Each number is 200 + 40 x the weight over its row's rms, rounded and kept within 0 to 999. Layers, rows and columns count from 0. The size before them is the row's rms in percent of the matrix's.

# down: layer 4 MLP down (transposed), 256x64, rms 0.213, rows 16-26, columns 0-63
# up: layer 4 MLP up, 256x64, rms 0.228, rows 17-26, columns 0-63
down16,099,231,251,200,242,220,236,186,241,159,237,244,189,226,178,181,166,242,233,234,156,188,175,170,192,196,205,183,174,170,219,243,219,204,212,189,140,143,132,203,144,109,197,207,185,265,268,113,220,200,191,239,209,147,320,172,185,153,189,153,224,243,145,195,259
up17,096,213,267,213,214,181,235,249,212,218,190,197,189,281,142,174,165,206,178,258,251,163,165,231,155,191,161,191,318,220,239,187,238,176,199,172,218,278,238,201,183,222,177,214,197,132,200,181,186,152,179,173,220,309,152,213,153,173,261,207,258,157,229,193,249
down17,095,191,218,220,174,223,234,267,150,181,168,211,185,199,219,237,142,185,208,149,200,243,216,202,185,155,229,248,219,176,146,185,202,195,171,162,93,204,132,194,286,195,229,157,176,183,163,113,244,158,223,264,202,198,163,206,221,192,207,158,182,241,325,192,252
up18,103,149,204,226,213,169,168,116,237,225,181,268,154,189,260,158,160,166,235,205,197,161,192,220,212,190,286,141,208,226,131,230,229,117,205,243,153,265,283,160,186,155,174,172,155,181,198,193,141,259,203,187,212,156,232,227,199,141,235,204,208,151,213,189,147
down18,100,208,115,195,218,286,220,145,232,169,193,201,183,168,142,222,186,169,201,232,111,172,152,184,110,177,163,149,246,145,229,249,157,186,154,236,243,179,184,257,180,260,203,252,157,178,233,228,207,182,184,159,210,198,184,205,269,278,173,201,202,230,200,129,190
up19,094,203,185,150,269,208,217,144,230,186,157,178,272,203,262,144,251,256,148,234,160,210,242,233,143,157,243,291,275,230,156,164,198,190,161,248,201,164,262,238,184,182,192,166,246,217,221,235,203,175,215,213,213,182,148,222,209,181,207,264,219,263,183,254,140
down19,100,176,154,229,226,209,179,224,161,225,197,192,170,214,250,219,143,183,180,221,229,163,155,196,171,253,213,169,173,153,147,235,182,223,186,265,278,220,105,248,233,141,222,190,183,110,170,213,166,213,164,188,203,245,281,284,206,124,266,167,205,192,203,253,184
up20,092,260,176,278,193,244,155,177,182,302,165,231,234,210,159,212,234,236,184,198,177,182,215,192,249,208,196,230,243,223,254,169,239,187,221,197,196,213,182,148,242,184,217,178,177,279,152,153,179,191,162,252,185,228,170,249,249,123,307,191,273,231,209,251,228
down20,096,160,285,188,177,106,159,218,215,223,263,199,205,214,172,226,241,163,185,200,264,217,210,222,214,141,238,156,162,216,199,206,158,179,164,233,254,193,193,237,236,191,194,184,202,148,224,99,155,170,181,251,253,225,222,273,218,288,185,224,112,212,234,229,176
up21,098,153,234,295,185,221,151,203,214,245,181,197,198,224,211,128,229,213,184,239,228,186,136,280,149,231,245,198,230,197,258,177,201,156,209,219,194,163,232,130,229,170,178,178,163,169,327,168,182,185,180,247,162,216,186,187,208,241,209,106,235,231,254,196,225
down21,097,191,225,208,167,132,189,176,221,193,176,245,193,180,316,123,200,142,256,216,166,253,212,201,249,288,161,238,154,192,174,202,268,186,175,193,175,199,201,165,197,161,298,268,255,235,209,207,220,204,270,153,204,226,232,162,190,199,166,210,165,221,205,134,207
up22,108,232,195,174,196,162,182,176,137,200,156,223,166,183,247,217,181,262,192,224,224,256,173,208,225,175,207,178,187,306,208,172,239,185,154,288,263,189,139,287,239,202,231,195,128,209,228,165,171,194,171,203,276,136,154,192,209,209,205,201,175,216,207,286,126
down22,102,206,226,211,153,167,227,94,172,151,157,252,231,202,225,224,171,248,223,204,191,178,204,130,247,121,220,179,122,230,150,169,220,232,211,135,225,237,182,189,176,244,230,190,204,175,129,201,160,172,196,170,126,231,159,198,209,163,178,156,207,125,206,250,117
up23,116,209,278,187,209,169,165,166,223,212,195,248,188,159,132,148,203,231,121,191,189,110,250,206,187,197,234,295,172,242,199,161,172,171,184,281,180,172,244,163,197,206,212,250,195,216,280,192,169,274,228,182,231,220,126,172,237,227,213,256,153,171,242,220,203
down23,113,243,227,223,220,265,199,239,256,167,226,287,258,182,184,190,215,248,172,154,201,103,207,194,180,258,233,149,218,194,94,170,225,230,197,198,194,151,240,147,322,201,225,219,176,158,237,216,248,204,197,169,194,173,213,151,206,194,253,144,198,218,206,211,179
up24,096,237,177,161,210,150,217,202,212,190,169,222,154,157,243,269,144,253,147,177,141,221,177,165,198,217,199,197,262,221,141,254,236,182,186,217,164,268,250,275,245,218,200,201,122,199,272,158,222,200,188,237,245,193,218,150,280,182,225,214,163,256,182,230,121
down24,094,176,265,268,223,197,204,184,211,99,149,189,205,248,158,243,181,251,249,203,239,152,140,127,259,228,162,172,219,246,180,175,212,251,237,85,211,186,197,228,277,217,186,235,195,200,186,154,210,148,260,179,231,218,190,231,159,181,188,190,158,216,254,197,205
up25,103,172,210,177,265,179,181,232,203,208,195,191,154,151,257,158,195,168,241,208,199,134,217,188,193,173,194,164,158,209,144,204,160,180,186,172,251,234,196,161,118,140,221,225,169,95,257,188,258,234,177,146,228,231,125,246,204,189,301,165,169,166,205,172,142
down25,095,223,218,215,211,217,179,250,159,294,165,207,180,228,170,158,237,214,159,225,194,211,140,179,215,285,100,194,244,211,174,217,207,232,139,98,198,222,207,237,219,249,287,181,179,167,206,216,220,191,212,113,216,212,188,212,205,249,148,213,148,128,219,240,192
up26,093,111,170,220,225,203,254,147,237,256,228,175,175,188,230,264,215,179,183,172,239,148,141,184,225,154,168,187,159,227,195,179,200,184,133,186,178,176,150,178,153,199,221,214,67,150,201,154,178,275,231,182,185,202,178,110,151,222,196,228,182,253,234,210,198
down26,098,214,157,160,206,232,162,199,200,204,169,182,202,236,207,215,213,166,135,239,222,251,217,235,172,140,213,155,160,197,188,263,128,228,277,240,275,213,225,169,141,206,197,228,234,272,153,231,138,222,161,146,239,189,158,247,216,284,216,234,231,191,103,179,170